Part of a small language model's weights: 3 heads of 32, 0.894M parameters.
Each number is 128 + 24 x the weight over its row's rms, rounded and kept within 0 to 255. Layers, rows and columns count from 0. The size above them is the row's rms in percent of the matrix's.

# layer 2 MLP down (transposed), 256x96, rms 0.0782, rows 16-51, columns 0-95
size [ 91 104 117 132 112  83 110  98  91 113 104  87  88  92  83 105  88  85  82  86 118  99 132  93 103  96 113  94  83  83 120 116 122  95  87  98]
[[123 138 107  96  99 116 137 107 191 156 135  95 153 129 101 102 179  90 105 130 136 110 115 132 124 148 106 160 167 141 143 120 138 144 150 174 101 136 102 126 170  75 109 159 112 137 127 119 149 122 134 104 138 145 151  92 127 147 136 134 131  81 117 146 134 127 159 105 115  89 115 124 127 152 111 124 123 104 104 102  95 107 168 142 162 151 116 161  85 172 115 161 108 116 123 137]
 [139 154  89 147 144 117 109 167 132 124 134 121 114 124  62 181  72 138 123 116 152 129 142 118 159 140 163 159 119 120 126 176  72 148  96 163  96 105 101 143  97 137 128  83 136 133 160 120  88  78 150 109 175 122 128 135 139 105 140 103 138 130 115 113 120 150 150 108 120 143 147 151 125 127 146 155 111 126 112 109 133 175 119 107 121  98 120 113 133 150 110 144 139 132  95 136]
 [103 120 135 124 110 165 130  96  97 164 123 126 142 136 167  89 136 149 108 103 159  94 110 105 154  97 121 137 120 145 149 104 126 159 122 147 138 151 114 124 112 168 107 149 164  89 128 146  91 132 144 112 124  87  87 145 107 111 129 154 140 126  83 155 131  84 138 141 156 158  86 106 143 159 154 136 100 126 126 137 117 140 147 105  94 162 172 107 115 138 136 135 122 169  80 165]
 [122 118 121 180 135 130 128 172 114 124 140  87 159 165 143 102 106 128 140 122 130 121 130 121 130 130 133 109  78  82  93  95 164 127 100 138 125 134 154  97 102 133 136 115 100 133 123 116 139 144 119 128 110 126  98 184 116 133 129  96 147 121 158 146 131 161 168 181 125 140  98 106 119 152 156 121 137 138 180 120 118 108 129 121 142 110  49 106 123 171 151 136 145 118  91 149]
 [115 116 116 122 127 135 114 128 123 158 142 118 102 173 165 122 129 115 120 118 120 155 131 127 140 115 103  83 151  87 118 168 114 136 132 105  92 175 178  96 190 110  94 121 113 148 154 166 132 120 151 102 111  94 143  86 136 168 140  94 113 113 120 124 117 127  98 153 142 130 130 114  80 114 130 172 112 148 141 135 144 119 100 104 144 186 146 120 178 115 152 120 121 134 109 117]
 [128  84 157 122  85 117 117 144 132 150  74 129 166  87 201 141 142 150 157 149 135 110 100 151 121 149 162 123  89 128 125 157 145 100 137 152 131 128 139 110 140 108 100 145 113  95  97 142 121 103 112 171 117 123 135  98 121  90 117 143 123 133 152 128 163 186  89 103 140 122 151 135 166 107 134 104 126 112 153 105 109 136 115 111 153 116 119 135 102 111 133 158 111 175 114 136]
 [137  85 105 137 111 152 175 128 135 120 157 121 116 135 118 125 162 115 107 147 128 129 128 124 101 175  71 127 172 122 126 114 149 158 137 128 141 149 109 107 119 129 105  84 136 134 101 134 130 110 100  97 150 103 136 160  96  97 124  98 109 101 180 136 103 102  94 138 169  95 171 167 170 125 149 134 132 122 171 146 142 101 113 167 143 158 140  88 132 106 119 135 107 137 143 107]
 [118 122 135 138 163 127 127 111 134 160 106 135 120 107  85 127 129 149 139 136 117 162 121 129 127 143 157 145 133 101 146 102 126  89 112 175 128 169 120 161 142 140 114 111 154 129 102 155 113  84 149 109 102 152 148 169 127 105 132 113 130 164 144 122  84 120 133 124  91 153 149 139 117 184  62  97 139 140 116  86 123 152 121  75 158 159 123 107 147 127 138 147  69 106 132 145]
 [157 144 168 128 112 138 112  98 146 125 131 110 118 111 133 129 122 120 162 154 118 142 167  97 130 110 150 174 157 157 204 156 121 137  85 125 122 123 112 156 146 123 119  99 151 126 139 118  99 108 135 135 107 104 152 114 136 145 150  93 128 140 151 112  81 126 120 144 149 141 151 132 132  93 109  98 122 151 133 173  88 101  93 103 110 184 152 122 114  77 124  89 161 120 138 111]
 [114 128 103 105 128 135 120  94 117 152 136 130 118 140 111 172 139 121 111 121 147 128 157 142 154 123  67 139 111 115  92  91 106 219 119 123 133 162 135 133 114 139 118 145 116 110 146 124 101 138 141 143 144 139 122 118 128 132 138 144 111 125 147 125  86 142 142 111 114 142 146 120 161 137  86 103 114 103 136 144 152 129 100 126  86 228 139 130 172 155 105 124 100 121 132 123]
 [117 105 129 136 121 139 156 121 114 114 131 143  96 154 144 108 128 129 123 139 111 109 107 167  71 115 142 105 140 156 154 162 129  82 136 123 115 157 120  97 158 118  90 160 169 142 138 138 121 161  83 118 163 153 137 146 120 143 107 146 148 128 108 156 185 162 123  86 166 138  95 145 126 115  93 121 140 107 109 131 155 102 111 110 136  67  89 131 150 103 162 145 147 120  96 128]
 [129 159 126 149 152 128 135 141 125 119 131 122 127 109 132 143 133 120 115 115  91 119 160 100 113  92 164 152 147  95 156 105 120 168 141 138 140 166 113 135 146  89 126 120 128 101 132 147 137  91 144 131 125 122 142 131 124 133 106 132 109 127 175 100 106 124 137 127  99 118 114 110 110 127 117  91 136 118  92 142 143 137 127 132 148 255 110 146 124 128 135 141  94 108 162 124]
 [149 122 133 129 152 119  87 150 145 142 162 130 108 151 140 156 113 109 135 121 140  82 112 173 177 103 139 142 115 125 175 121 103 156 175 116 164 126 115 140 119 162 118 104 144 171 155 122  59 172 153 135 145  95  99 121 138  68 118 104 137 107 126 146 156 142  93 111 110 162 105 125 122 145 101 101 109 139 125 154 130 127 102 138  93 123 135 102 116 124  94 150 110 121 140 135]
 [145 115  94 144 115 142 126 141 134 155 133 109 131 140 148 138  78 142  92 117 133 130  91 125 138 164 121  98 137 145 123  91  96 163 152 108 128 128  98 122 108 134 145 125 145 144 149 162 103 129 120 146 171 122 101 139 168 103 177 115  94 163 149 123 172 124  79 138 181 129  80  80 106 125 124 113 106 113 138 133 139 140 165 123 181 134 111 140 110 120 118 112 130  99 120  73]
 [145 113 115 151 122 126 147  93 168 133 133 129 159  92 188 139 120 140 113 175 139 144 120 166 124 136 149 115 129 102 115 126 138 117 143 147 114 112 121  82  87 120  87 139 121 149 120 186 126 127 102 116 153 125 127 121 149 117 135 180 114 156 144 133 171 161  88 122 137 117 105 123 136 117 129 124 152 124 111  61 111 127 139 131 148 131  91 113  68 136 115 110 104 159 114  75]
 [174 112  77 157 151 100 116 134 119  99 147 136 107 111 153 136 118 132 103 148 146 133 100  97 133 140 104 147 136 146 100 111 168 213 116 110 123 145 136 134 136 133 115 149 121 110 145 146  80 126 112 105 146 132 140 115  98 127  93 148 149 150 153 131 104 133 121 133 159 109 119  92 116 159  70 113 122 119 129  88 189  97 187 108 132 152 123 123 125 126 129 127 104 143 127 143]
 [149 102 183 171 130 121 128 120 145 139  93  81 142 130 108 151 121 127 132 143 117 130 104 153 143 107 136  87 139  95 126 100 136 127 128 164 148 127 171 121 138 177 128 160 101 123  87 116 120 137 132 122 119 163 157 156 186  89 127 104 138 170 137 130 108 121 165 113 111 124 123 156 169 120 106  97 113  79 148 134 146 111 106 137 102 155 120 145  88 137 131 103  93  94 156 139]
 [172 104 122 124  90 101 114 104 116 123 115 118 192  83 174 175 108 163 145 137 171 113 141 130 136 148 126  99 112 141 123 126 137 140  84 154 138 125 140 149 116 100 105 134 159 151 114 109 138 106 115 132 178 135 142 100 150  93 117 148 127 142 137 128 136 169 120  94  91 136 150 153 162 114 131  80 102 124 117  71 116 106 129 146 137 129 104 142  87  98 125 159 126 135 143 129]
 [151  75 115 157 128 109 155 113 114 158 140 128 168 115 139 148 142 164 132 131 136  92 143 138 118 149 154 125 102 116 110 107 155 119 150 145  92 127 125 115 131 115 110 102  94 129 155  98 114 134 180 130 157 126 210 118 105 109  85 150  99 129 144 113 151 138 117 127 123 101 141 130 128 113 118 103  94  96 141  89 109 161 152 136 150 101 105 152 112  91 152 178  98 123 130 168]
 [ 91  73 117 119 148 130 110 116 115 115 100 117 167 131 158 109 147 120 172 106 170  96 121 152  88 143 125 139  97 146 128 123 117 111 131 132 128 146 104 153 133  79 145 172 156 162  94 143 168 137 149 112 168 155 114 133 115 107 118 135 141 127 118 156 136 105 138 137 162 133 127 121 105 170  94 133 118 168 134 121 142 116 127 109  96  86  83 144 129  82 148 133 150 126  84 169]
 [123 136 114 164 102 153 115 102 138 163 165 130 130  80 104 148  97 145 119 145 134 122 116 133 126 126 111 113 162 170 102 118 111  86 163 134 121 132 130 142 128 127 154 105 131 153 128 127 110 124 160 120 141 116 112 111  89 114 153 146 157 166 140 140 143 141  95 158 157 187  92 103 113 122 121 154  86 143 113 139 106 155 130 105 152  60 106 180 122 137 124  89 122 138  80 144]
 [ 75 147 147  76 144  87 120 132  92 129 133 136 137 112 106 131  85 153 132 126 132 151 155 183 166 132 146 122 115 107 135 151 177  86 112 158 103 103 124 140 162 126 128 115 134 149 100 109 152 158 101 161 137 150 177 121 121 157  88 114 165 153 123 141 115  96 159  92 100 154 141 167 117  99 127 112 133  97 118  99 159 111 127 115 127 110 144 145 116 128 146 102 132 133  94 127]
 [148  66 127 109 149 137 139 126 145 147 135 112 162 143 172 138 121 128  72 116 103 109 130  96 134  96 128 140 148 139 167 106 132  84 124 105 138 140  99  82 108 135 124 167 125 116 142 151 148 144 163 104 171 137 119 129 147 136 155 125 112 112 150 102 114 142 135  97 105 130 127 109 128 130 135 140 132 141 112 138 131 147 125 126 122  52 151 155 191 171  88 107 114 155 160 109]
 [110 145 149 157 138  68 136 157  99 136 102 145 131 130 149 161  95 119 137 115 131 137 120 124 111 158 116 137 132 102 107 122 176 101 138 141  87  97 130 160 109 135 152 116 114 136  98 130 126 143 164 116 142 117  85  93 130 162  86 147 158 159 138 141 130 138 169  70  87 102 156 127 114 131 156 147 149 128 175 130 101 137  94 193 118 121 114 127 138 149 107 130  89 129 120 120]
 [145 104 137 113 150 137 146 127 141 132  96 131 155 144 179 120 112 130  88 105 130 106 146  89 149 117 103 124 151 131 140  92 111  55 124  87 159 120 107 113 100 129 160 161 112 134 165 140 120 152 192 109 142 126 146 138 144 138 145 144 112 147 151 118 132 114 137  90  78 123 109 125 120 134 152 117 146 143 109 148 109 128 146 134 106  81 161 123 187 167  96  99 131 149 135 122]
 [117 122 114 105 127 135 127  75 119 150 152 111 123 163 163 137 108 150 124 138 118  97 106 103 115  94 133 130 166 144 106 167 138  88 107 154 133 156 125 118 127  97 142 195 134 173 136 155  96 129 157 130  82 134 112 119 161 112 128 114 146 142 187 151 122 120 122 130 150 151 104  98 115 103  99  91 119 111 154 126 153 139 113 119 138  60  97 125 160 130 168 131 132 147 120 140]
 [ 95 136  92 124 136 132 160 113 169  72 112 113 160 123 137 109  98 109  88 119 117  99 138 136  56 143 136  78 163 126  89 134 122 112 128 117 113 160 131  88 106 137 160 110 130 131 139 153 123 111 120  94 126 123 146 106 172 150 152 157 141 129 170 129 152 117 109 123 159 128 106 141 126 164 147 135 126 118 117 156 161 121 158 121 179 131 132 130 171 105 133 166 129 123 162 100]
 [160 117 132 110 137  78  89 147 133 205 149 146 103 118 121 151 131 131 146 163 124 128 122  99 145 147 118 120 160 101 104 134 123 135 156 171 129 150 145  92  96 102 141 126 130 113 129 158 108 119  99 132 122 105 132 135 137 117 172  87 139  98 135 116 121 192 112 150 105 116 170 172 153 119 119  86 154  91 123 138 132 142 118 106 119 103 114 129 138 114 123 156 142 135  83  85]
 [129 119 133 133 118 112 156  74 125 166 108 101 171 147 124 147 105  82 136 170 142  95 129 151 126 129 124 121 123 120 104 144 103 167 119 172 137 115 136 168 136 103 158 145 129 127  90 148 136 118 151 106 102 139 167 124 152 145 134 116 126 143 126 137 129 136 100 115 118  87 140 120 169 171 109 116 162 174 116  60 109 116 122 164 111 142 105 141 121 107 102  85  81 140 150 128]
 [140 128 103 157 108 130 111  94 151 133 128 118 161 118 195 161 121 121 165 163 174  84  78 145 121 153 118 118 114 148 148 144 124  83  78 144 150 124 165  88 109 119 133  87 112 136 136 125 133 122 127 145 148 120 139 131 171 121 120 125 138 158 161 125  96 156  95 135  93 145 131  97 127 138 117  69 128 131 167  87 128 104 113 158  98 132 135 153 128 111 141 151 107 123 120 123]
 [114 150 137 115 129 161 131 170 108 133 132  99 141 183 136 130 116 119 136 127 106 119 135 146 159 109 143 151 151 145 154 139 176 124 128 120 133  87 125 119 117 154  80 125 111 100  98 120 140  84 137  96 101 139 115 125 127  78 101 107  75 123 116 157 107 151 101 166 164 117 150 136 143 136 146 119  80  93 170 153 118 191 138 138 127 122 113 140 151 150 119  91 153 139 118 166]
 [ 93 127 121 126 134 144 127 103 159 143  93  95  83 129 121 150 149 119 117 113  90 148 147 134  96 143 112 115  96 117 129  98 134 192 130 147 123 150 143 117 130  99 120 125 153 164 135 144 112 100 130 103 134 111 162 117 123 101 120 167 118 118 179 107 131 132 127 167 113 162 149 145  83 132 126 107 129 116 156 153 132 161 135 114 123 211 128 117 148  95 154 169 103 142  98  88]
 [118 172 120 133 126 114 125 107 117 128 144 172 109 159 138  91 155 110 112  92 116  98 177 106 123 104  99  97 119 149 106 120 128 130 168 164 155 157 143 128 133 116 156 153 188 134 159 125 149 125 115 132 147 103 152 130 115  85  83 146 102 136  98 143 164  93 103 116 139 112 131  87 148 121 114 145 112 205 152 147 165 151 121 149 130 109 120 114 108 124 104 123 113 135 107 122]
 [152 112 158 129  93 129 125 123 124 146 127 130 115 183 145 113 135 139 181  95 201 134 182 149 110  99 130 141 101 100 143 130 168 148 139 142 122  95 100 129 138 164  88 118 148 101 128 115 101 142 128  95 146 117 151  92 121 149 108 147 117 118 132 106 106 111 129 108 159 141  99 135 114  87 157 132  98 150 158 101  92 167 145  99 140 101 171  98 125 114 132 140 142 135 112 114]
 [ 85 106 157 113 151 130 156 128  93 105 109 108 124 114 140 134 140 107 132 104 102  97 183 143 110 115 150 148 140 131 134 154 107 147 154  98 130 101 106 117 166 118 136 141 105 134 101 103 171 169 150 151 129 162 109 179 135 153 131 141 105 126 101 131 116 109 162 189  97 120  98 137 133 102 146 129 154 141 151 142 139 150  81  90 143 130 122 115  90 111 167  91 118 121 108 163]
 [112 127 149  88 134  98 165 128  93 102 110 139 127 123 106 204  84  88 132 132 122 166 151 162 152  91  97 152 137 123 142 110 166 170 120 120 120  52 117 134 111 135  94 132 128 123 140  78 150 135 144  99 145 135 113 101 146 124 142 120 146 122 131 137 116 122 111 154  96 105 145  92 137 125 140 132 132 135 161 117 142 127 115 125 120 183 142 136 132 123 136 174 136 106 163 131]]
# layer 2 MLP up, 256x96, rms 0.1, rows 17-52, columns 0-95
size [114 125 128 103  68 114  97  87 118 118 100  96  97  73  97  79  71  78  85 114 107  68 105  74 106 111 102  71  72 114 118 106 108  89  97  76]
[[123 118 142 109 117 131 146 128 141 135 154 103 170 121 129 128 161 151  86 106  91 128 156  99 102 118 127 152 136 124 113 103 170 103 146 146 148 133 163 124 140 144 146 138 167 119  97 158 197 108 135 104 156 120 141 110 157 136 113 113 171 104 139 130 142 133 121 116 107 117  87 118 114 117  78  89 138 147 135 146  85 166 143 126  79 107 162 137 149 126 154 100 162 113 160 171]
 [139 112 133  93 143 152 167 151 131 147 118  78 142 173 188 144 108 129 141 127 120  95  98  95 144  74  98 103 127 132 170 111 136 126 120 144 152 132 147 124 100 125 146 153 146  91 138  76 133 172 117 158 137 106 114 108 124 114 154  97 141 128 151 105 134 127 137 141 154  81 104 133 102 137 102 137 142 126 101 148  97 150 113 115  86  92 146 103 154 133 156 119 165 124 126 161]
 [116 113  94 134 152 121 117 114  85 158 144  76 124  96 126 175 125 141 116 142 102 132 114 132 126 130 155 132 142 119 139 125 144 112  69 143 106 140 113 123 150 160 160 174 113 114 136 131 184 166 168 109 145 137  91 165  79 109 118 130 142 119 166 116 155 131 156 147 152 109 103 115 118 151 114 126 149 135  87 157 126 116 132 108 114  96 111 121 156 155 151  87 134 172  98 107]
 [166  85 112 146 167 146 139 114  86 101  83 120 114 133 150 104 147 130 124 166 124 157 149  82 147 128 124 169 142 102 112 121 124  99  97  97 136 138 179  79 133 119 126 129 139 121 133 134 146  84 165  88 134 111 147 125 149 132 149 165 146 112 135 115 119  82 118 140 156 106 136 143  87 118 119 128 113 114 164  70 137 162 141  94  98 123 133 146 134 139 107 151  98 152 144 114]
 [115 117  68 138 133 161 173 155 114 150 146 126 130 138 114 110 129 136  84 133 140 141 150 133 114 108 122 144 113 116 129 116  72 107 145 118 122 126 117 155  97 108 146 132 174 106 136 205 112 143 151  93 100 151 180 131 164 125 131 134 103 158 140 156  92 112 142 174 123 133 121 128 108 117  90 123 135 170  96 140 158 128 104 161 154 115 118 103 150 146 134 109  97 108 142 147]
 [159  86 129 125 129 187 121 107 153  92 127  94 137 148 186 131 105 100 110 136 116 120 176  98 125 107  86 105 128 172 129 113 124 119 142 113 178 162 131 128 105 123 131 177 159 135 123  99 104 152 133 133 129 140 109 105 151 121 157 124 151 108 154  97  98 144 166 150 126 112  85  62 125 178 162 143 141 142 112 125 137 128 119 116 100 121 141 131 119 124 126 128 132 116 155 125]
 [133 107  92 160 115 155 160 148 113  95 113 145 162 133 127 168 175 121 142 155 103 111 121 122 130 136 102 139 123  94 113 103 144  81 113 142 121 172  98 138 124 119 135 153 103 121 117 133 116  98 122 123 139 157  99 132 172 133 181 156 124 132 139 122 141 104 121 144 160 115 108 128  99 150  85 111 141 138 150 173 111  98 110 143  62 114 168 117 160 109 115 184 115 127 148 149]
 [162 113  85  83 145 104 119 114 109 137 133 167 163 131 145 135 122 118 154  71 105 127 113 101 154 161 109 127 136 126 115 139 114 125 153 120 177 139 121 116 139 133 153 151 125 168 191 173 125 111 194 125 156 111 140 119 111 129 179 140 133 137 152 139 118 147 112 108  85 140 102 108 114 137 118  99 149 143 100 106 117 103 158 114 110  96 153 111 148 145 107 117 120  87 122 151]
 [113 118 122 152 169 143 135 136 146  77 115 114 131 160 101 154 110  99  82 166 126  77 107 113 114 106 127 157 129 134 106  79 122 141 144 141 127 153 127 104 124 105 106 141 110 139 132 140 137  95 132  77 152 137 146 109 173 131 109 116 157 149 170  98  92  65 113 152 131 130 116 104 129 161 128 152 150 154 134 152 145 121 109 107 114 132 174 149 146 128 118 162  87 155 147 108]
 [109 116  82 116 132 134 168 134 122 144 147 143 179 117 149 129 147 130 130 163 113 122 154 145 131  89 139  80 144 121 179 120 115 109  68 102 125 135 109 122  62 105 140 130 167 134 141 124 125  94 106 151 146 132  67  95 144 132 173 146 144 137 141 145 135 143 172 124 138 130 151 109 146 135 110 125 148 117  83 131 162 112 129 118 113  99 167 132 136 125 125 138 134 111 181 115]
 [133  85  94  79 194 175 133 124 130 131 113 127 140 180 112 157 156 130 147 132  99 111 125 117 129 135  99 114 136 132 134  80  89 119 123 152 125 139 143  92  84 157  84 138 136 120 120 124 120  95 104  98 106 136 118 155 115 100 157 112 160  98 146 114 138 103 138 130 163 142 147 138  96 163 108 156 153 131 155 159 139 141 104  92  89 153 129 135 120 114 125 137 109 153 164 142]
 [ 99 144 130 148 179 125 167 112 130  88 110 123 168 110 144 146 119  97 162 137 124 122 110 105 150 103 172 104 138 141  79 148 128 114 128  98 131 117  85 145 149  91 139 153 140 146 123 127 155 131 131 120 130 146  90 134  96 162 148 123  94 108 175  91 110 105 153 137  99  93 101 155 136  90 124 125 145 123 122 107  74 145 126 174 129 109 174 164 118 123 126 114 117 148 157 120]
 [139 118 114  96 129 144 101 159 124  99 128 152 175  93 126 139 133 147 131 115  95  88 150 100 160 105 183 131 152 116 127 133 157  86 132 136 109 134  80 127 139 114 128 129 104 112 142 117 142 130 143 108 145 131 128 165 110 136 131 145 133  72 157 110 178 150 128 139 123 146 145 166 165 177  70 126 145 148 144 124 143 134 120 184  87 126 133 150 131 156 135 122 118 177 139 147]
 [ 74 125 133 153 165 113 129 118 142 125 129  93 106 148 138 167  92 170 111 111 127  93 160  81 128 133 181 131 142 123 162 116 185 140 128 133 123 147 138 140 149 123 153 150  95 132 153  81 158 151 130 112 105 127 106 103 112 118 120 130 118 127 137  68 120 125 164 121 121 125  98 148 140  68 155 141 132 126 101 161 142 142 143 104 143  92 129 122 154 141  76 147 145 137 146 134]
 [112 108  99  85 120 135 138 128 149 167 138 113 130 156 129 139 104 105  85 127 132 128 144 127  97 127 141 156 137 129 108  84  95 144 148 156 122 161  85 120  95 100 116 131 148 152 164 153 149 138 136  94  99  95 145 140 199  89 124 155  92 134 149 107 122 148 151 150 110 145 144 140 102 155 122 115 118 121  95 143  97 143 186 134 121 111 120 108 131 143 111 178 133 119 162  88]
 [119 132 110  94 122 135 122  93 133 133 152 115 168 130 146 167 112 141 107  94 137 112 141 132 138 129  78 111 104 116 133 117  83  93 130 134 132 156 125 120 106 142 139 118 158  94 155 116 118 120 114 156 171 141 178  90 106 160 115 141 109 143 181 128  67 127 145 114  96  86 115 123 116 170 104 136 145 142 110 127  85 145 141 163 152 148 159 118 143 144 104 187 135 125 110 111]
 [141 111 108 151 137 123 151 150 115 134  95 173 146 180 127 118 160  96  92 123  82 103 148 128  89 118 121 164 161 157 117 128 137 150 140 145 124 132  85 104 143 127 123 116 120 107 151 131 129 133 157  95  76  72 133 173 134 125 147 125 133 126 122 133 133  92 140 132 124 123 126 146 134 133  97 117 172 139 110 132 120 164 166 121  98  90 105 100 147 167 111  79  89 131 168 123]
 [158  91 157 131 143 125 129 114 141 135 157 101 144 109 144  85 103 115  83 143 131 112 130  67 141 105 194 168 158 132 150 121 155 133 132 129 139 110 100 122 140 117 136 155 163 111 135 121 143  98 152  80 115 112  89 156 187 123 121 131 124 114 124 116 106 117 113 127 130 151 113 133 111 162 122 117 132 113  92 141 180 120 143 122 146  50 120 164 128 117 112 129 113 123 145 132]
 [138 178 168 127 171 162 119 127  91 153 162 143 135 112 106 118 138 142 135 133 110 143 162 131 131  80 148 127 170 142 165  66 155 126  91 112 167 132 153 113 149 146 129 139 119 145 135 170 155 122 155  88 108  85 112 122 124 118 113 108 108 113 131 119 130 127 142  70 103 122 111 106 114 130  99 127 126 114 112 126 137 179  82 109 163 106 115 112 132 143  89 119 148 121 158 127]
 [143 110 166 139 136 128 120 138 127 129 190 163 135  92 110  89 118 149 104 138  92 107 135 122 132  69 141 133 122 113 128  83 104  83 118 150 127 148 140 128 161 106 128 136 111 130 169 129 145 133 165 113 145  97 130  94  83  90 183 143 145 152 152 165 176 120 160 102 107 146 136  99 131 133 105  96 143 111  94 124 118 159 118 119 143 121 163 138 134 165 104 122 124 126 146 145]
 [145 150 164  91 136 137  89 102 130 144 158 140 135 139 125 139 154 113 137 152 129 100 116 119 150  69 129 122 189  93 127  76  97  86 118 106 153 133 117 133 148 147 101 127 139  93 158 112 140 140 144 138 161 133 116 132  81 111 138  80 119 113 153 138 144 132 144 138 110 151 102  85 158 117 136 123 158 159 122 114 115 184 114 162 149 141 175 123 131 139  83 113 142 134 117 108]
 [159  89 131  87 169 136 150 125 122 135 153 126 146 151 138 157 160 115  92 116  90 106 153  63 130  95 114 164 144 127 137 105 136  75 134 115 148 163 124 123  89 129 122 167 116 138 143 131 144 148 158 119 128 108 129 137 149 163 142 123 134 122 155 141 117 139 134  91  85 125 131 128 159  97 108 110 141  99 122 154 128 125 110 100 142 114 170 159 161 135  92 121 125 187 172 110]
 [131 109 126 162 134 153 141 127 118 142 136 146 146 121 137 159 147 164  69 118 136  88 116 125  86 130 121 154 169 129 104 111 126  90  95 115 138 114 151 112 112 157 124 130 122  93 135 145 204 136 147 118 168 116  76 130 139 133  97 133  81 137 181 137 129 161 123 157 114 152 118 159 127  94 122 117 108 147 115 159  88 163 124 157 139 110 131 133 142 145  97 141 148 133  86 140]
 [152 148 120  74 153 136 134 140 152 135 136 130 140 147 134 130 139 140 119 136 130 116 121 122 134  81  85 148 129 153 109 106 146  71 106 106 147 192 120 106  98 132 117 143 152 156 172 128 164 132 143 130 151  70 146 121 131  87 148 104 128 147 153 130 139 100 106 140 109 106 134 151 120 121 136 142 105 124  89 104  93 138 115 136 145 108 148 102 169 184 115  97 107 152 169  93]
 [126 101 133 147 166 149 127 120 121 114 142 142 139 104 153 111 136 146 129 134  63 123 124 124 108 114 140 149 110 184 141  99 121 111  94 116 169 167 104  92 125 120 126 132 147 173 140 116 145  87 118 117 158 106 107 172 122  87 157 124 131  84 166 136 172 174 107 115  97 133 180 125 123 155 156 144 156 127  90 149 139 140 145 111 131 108 170 154 124 136 131 115 132 104 150 116]
 [142 133 118 104 122 134 127 117 170 102 133 120 128 165 137 146 165 127 148 137 147 148 157  76 142 115 100 130 191 150 127  96 115 111 105 141 165 161 169 100 101 140  73 162 166 128 143 122 123 113 114 132 123 158 145 167 132 121 129 126 106 106 151 131 112  98 170 118 112 121 125  74  73 144 129 107 129 125  85 113 118 110 151  99 119 124 130 171 132 151  82 136 136 113 115 107]
 [ 84 149  99 112 127 149 147 129 111 149  96  91 130 157 147 133 140  94 149 135 163 115 105 108 153 136 124 135 110 171 122 115 146 114 107 141 181 123 116 118 110 107 118 143 161 159 153 112 135 123 135 155 143 142 173 100 136 140 124 107 114 132 150 104 104  90 127 120 144  92  89  82  70 133 109 175 100 168  98 124 128  88 133 115 138 126 143 129 174 123 147  94 116 151 176 131]
 [ 95 142 154 122 120 160 124  85 123  84 107 122 122 105 100 147 179 156  94 133 142 155 126 130 169 124 110 161 137 121 125  76 124 105 146 107 100 143 146  81 121 140  98 170  97 144 139  88 140 101 105 147 145 110 111 149 106 121 124 139 132 114 151 116 134  94 168 143 155 146 163 100 114  93 137 136  96  99 144 177 122 121 122 127 132 127 170 124 135 135  86 152 135 177 120 109]
 [141  71 120 157 160 160 147 132 120  96  88 156 140 101 126  85 122 123 112  95 115 141 187 117 135  81  91 142 145 128 110 135 110 119 116 124 152 121 139 120 110 143 117 229 137 146 147 166 126 148 126 100 106 112 151 113 140  91 143 135 109 127 115 121 122 102 132 171 163 121 120 133 118 124 150 113 132 125 128 135 148 137 106 116 125  98 102  95 122 159  98 141 112 134 162 157]
 [105 127 131 141 145 163 100 126 115 114 161 142 161 160 131 123 115  93 135 147 179  99 115 122 123 112 121 150 163 125 168 121 159 110  80 106 156 144  98 135 129 111 130 144 159 112 133 133 154 104 128  91 123 128 124 122 139  65 111 110 103 119 129 135 106 118 137 123 147 135 115 108 120 128 155  83  93 123 122 168 153 161 134 183 156 103 130 140 135 208 105 160 101 144 143 146]
 [123  88 121 118 144 164 133 102 123 102  83 137 140 140 111 149 128 123 121 156  92 110 129 120  76 146 157 162  93 103 144  97 110 102 140 120 142 177 147 125 118 128 111 146 111 115 136 123 102  88 137 104 122 130 156 133 139 100  89 141 153 164 152  95 109  88 137 121 139 138 144 122 116 153 107 118 120  95 131 166 136 126 132 138  74 149 162 193 138 160 125 158 119 157 177 104]
 [128 147 126 136 136 120 104 111 181  94 151 147 127 161 169  99 134 118 118 120 167 102 131 144 120  90 103 133 116 166  86 107 126 101  95 114 131 162 150 134 144 164 167 144 155 110 132 169 168 150 157  97 162 109 103 144 104 124 143 118 102 130 122 130 125 123 159 153 140 111 130 121 133 126 137 128  92 160 109 113 110 185 137 162 140  87 139 102 133 184  93 148 106  94 117 131]
 [125 102 143 126  97 100 129 107 117  87 142 131 133 118 175 124 112 123  96 139  92 108  94 102  93 147 111 107 131 159 151 102 116 113 111 147 152 135 117 103 131 103 132 130 135 141 149 168 162 162 152 106 176 130 108 125 155 132 140 159  77 108 159 132 147 149 143  78 107 145 142  99 113 164 122 130  97 146 136 157 129  75 160 115 144 113 107 163 159 146 174 107 135 131 122 174]
 [119  90 149 102  83 112 112 116 145 152 136 142 167 133 100 114  89 113  87 133 103  94 136 119 137 108 111 155 136 140 165  81 147 130 110 160 162 134 124 124 123 112 107 143 164 105 120 118 149  93 112 120 154 109 155  77 152 156 137 153 110 155 142 147 193 111 100  86 153 135 138 134 136 170 107 160 106 162 117 156 102 126  97 140 135 128 128 137 131 127 102 145 139 161 171 131]
 [102 136 151 154 166 184  82 139 104 114 130 115 146 167 173 116 120 137 116 138  89 117 109 115  90 129 101 130 116 118 142 109 128 118 121 131 171 133 133  98 102 127 114 112 112 146 119 175 160 104 139 149 187  92 124 108 123 143 138 142 122 140 123 137 135 154  87  88  75 138 116 111 135 158 133  83 141 137 112 135 145 125 147 105  99 141 141 143 179 185 150 137  99 140 129 129]
 [127 134 124 125 120 157 126 155 147 135 157 121 153 125 126  91 134 137 138 147 112 119 121 124 144 108 109 118 161 192 139 113 154 123 162 103 184  96 107 140 166 103 118 142 123 174 128 120  86 128 139 155 121 144 114 139 119 106 129 148 117 126 162 106 138 195 158 108  63 131 145  79 139 101 145 132 119 165 109 102 109 130 111 177 107 106 109  95 120 126  97 127 154  98 111 134]]